{"d_model": 160, "vocab_size": 1523, "rope_fraction": 0.5, "qk_norm": false, "parallel_block": false, "extras": ["local attention windows", "shifted keys", "capped logits"], "init": "uniform", "lr": 0.00542, "beta1": 0.9, "final_lr_fraction": 0.0}
Each number is 128 + 32 x the weight over its row's rms, rounded and kept within 0 to 255. Layers, rows and columns count from 0. Numbers have three digits each. The size before them is the row's rms in percent of the matrix's.

# layer 3 MLP down, 160x320, rms 0.0482, rows 0-82, columns 160-191
097:170104129132117167125102094139195148131129129125144160141164071155115094100073148163044117173141
099:164056101126138121162112145112092086138097138116119111139151127180161158191068139165158167148132
095:144140098108166146098168095122100095132146188155160191079112146124132125156113147116149073210077
113:101081130095196111123130138178092117108155087171146095156152094118143173132140149118107133149107
101:110140148123160123137146149112119111104099162057180172138109162101135154067097194168186090213110
098:164126156156104118101089112109146139111101118151133141149176213167117128178112164137050193099077
095:168111110113137113091162073131093133083145161170098166110106088116142132110189113124088147084108
103:118175115057132200170140105157132124175125164128116118155149164125126142143169165067141119090077
098:149087116134066124047128104147097078090171093142080173165066100143085150111121112115112091208170
109:088112121074099160193091102138134165136119164180120171157143123095083125109118153108164111160121
099:128097093139089108121125164112121099127124116082112102084190087142078111175143129176116118167079
094:095082135145124119111131059136170126151155131128108120118150128140155129110164135127126060198169
100:154176112101137065126170114114147191150143139120160171096111158131079168118143104174066167114098
101:066141156163116121182069104097121175113122166151189126116155174115167137171149082178104103175097
103:126121100188127179088091135149123105094068120165190126061127177106194142185121179181115092155148
098:219130111190184138201136127153105115141109158143078097132150090149167062119132147115087085149118
098:146171085124063162165175121156091117134187141117102098145110105114117094112166141159173117156128
104:181181148140097111123173144150137153064105196176149129210159148175082153106128132063108102083146
100:136111102129089167122142081093167090092097123129147119099099142182075112152169142103124148093134
099:122156130121076170135106185105130159141152145104115101137110147187094143152121098117096059080114
101:158157136091160056162106112149103116118142115160108120166149214145085160161192093149149155134108
100:156108104125121113130123187151125148133127090111121142093131094121091099072073152164144133149154
097:150109117146150135135115117090185143088090153115140155164102120167082124131113122157201148115122
096:162134120166125158163195134139067126133115166128050088160094127139114166141158133135144148109105
104:186114129117130140146129116068213132123133135188148125100134093122188138151113075107120139153152
102:183135144143110118114111151145075075167132172152052131111170135161108158141170146081134074149096
093:101170115162157122122173165179141121108150150126092105067069168120089135148116107077186145082166
094:080138171143170081145105198114170114103154177053162128132173142132096106109092165089186139139089
100:116124133097162182114200129134103130145169155110125111131108149122091122174199161132197095084062
105:079116121103141099091146070090101128174194183117098146076107155065138133159166129095151157107114
111:131136130157133146109131184144128186134112135080162156143099102069145162070085121135171104114110
100:098093162056075109144150106095090109135060098093118093179139110153114122144171109148118140064122
098:092105113140110102186138129127121130103093119157137070163174150185073112109097145117112143117111
123:141149150102100131149125094133169150066120115136142126060105123163125084014136063202136101123190
102:136131069119146098134093096178198172156136152128089110102106049131115113159150182140132173166158
103:115136105119127176154071069073168081121153120126129088136154128171099161177124137134155108145136
098:120148106121109135140070207103162121177121119137128103120102050154092141160141106107174088106120
100:151070075114117078117133141156093154127107179140123155129115159116112089107133125139109075076141
100:134113132119153103138154125133044148166115159157092092132169163157078057158104100112163123151121
096:089144107063101132170200185106146166102110152104129130143117146136102112166125152103154165100115
098:072141142111116142128172118130089189129090109169153144154114132125124116147155101104140100145145
100:085098128126135122148142081154147115122140095058096114098141093107143147106117139167106070154123
093:180106122116172032101101100131121116106197100137115125168106145125088163102139115174169138112150
109:196136070191123084098141128102155126129054110099056100196073116104153114113123114111185123153076
104:153145155180118133121134109160138150152087142157152103093117183080091141111155169049066116138156
106:089163216126179104100151138144115193175161159038089139147121107092193130146161141177181106111168
099:116104175161156146159196106170089124141108108087155135157085156106128101113172129108146115086145
103:086137131098089100152122091140136194142184151154093095121139146139092190178101144144095120100063
105:100092072119131129113098095143100109104173126058127125201121190179167121055104102125157114144125
106:092147107163091165155188061042161154154134120106104170073145146136113148152090145135106128050123
100:113165189085105124192065148090091130189173153104078077173100065115129145112113168131149092101158
103:150162205157078140116120185104107112182124178164130136135115150105113160141143063105077149120118
100:130159123130075111203129111196076145134136179209150067125129083114108091135122166100102083094166
102:159127212150133099164131109118160039114154202129097149165038101138153129184148109172124138144137
097:143124128106162113114057092151126132084143155089128152180111135151132237124163118138116154143152
097:107187078156117084121150107138123143184142149122165127103137107113108152138157162116188111121090
104:114075120135148144147120139154140177106116113151127086108134109087161082087118150123159138116181
094:169136124186133117241165177036141144124121134181110095127153099166152139142099166167163116165160
100:094103132155150097109126131126117114159122156151122142135122058144123077095189128156120112130103
101:150174137167172150100163126134102081113094143182158157148108153084116151082100125099154157091140
104:130109098162143166121116150069121105144153120156147130127099071112125128093147137124130160127137
096:157132138097122094164211115151075126152140109130110120122175053118124104153157170167150078086080
101:107197158139147133125108125139131125181102140142177129111124119178110178167088137151135155093137
092:134147137095172093087151105131142139141177151156104158184078090125068153145140101158062128127092
103:124119130119145148145126145065126091123134100102176147075128073118174146150110128157113110163154
094:153139154125155166135100113090097154111169166164128149067103140122236100132129157116169141132137
093:111121150095126075045150139151049152144158156115076118072090163162138149093128127137079104122143
100:137073098119133151155120144137097092103095133158162133078125187115107128216140124147107138107075
096:147158109150116160074156067145131176095131167143142090161139170145105178109093138126135146132113
105:137124093137117141140137115116106114125134155101103144129131123183117131184103199074090125160137
107:140146119117159132109142080098155170105103080088111131135142150134170141123068125121168083127118
100:141136047098105162109174145082108128175109117172122139115135187201068086159117161160117198176135
097:115155159089165128095103124137129104102139163138150124085162163132124103136177195071147160148094
100:169129112103133166169115109130170091170166147081129102105180157123091124129113103139114165140110
096:148079119179142115138117199139068152129114165188142117151095143047092090094127126067152139142154
099:105136129092129163118139132128087158112099109128108156167124067082093124143114132177094141103135
103:119110180145149104132109189122136130093152097149127126133152094146161131156133115086137172120131
102:104152173160054144118111119108081130192170129102087129138087107155103131146142069170130123171094
101:099108113182124065107136200108129123166160148094103089115109148171145101118106128156105108130097
097:139145176121137150181099133135083115129131121088129227150176101112077092133070096126186143133142
099:112083146142140105161109109140129146136110129108151154104214112141151098129109141146117139182150
094:150149092141112127039099122095159110087111110160157070090101144141117154178170103190057122157114
102:153162121118163131165138200106082119172159087072130142161091107087169103142086077118138180082129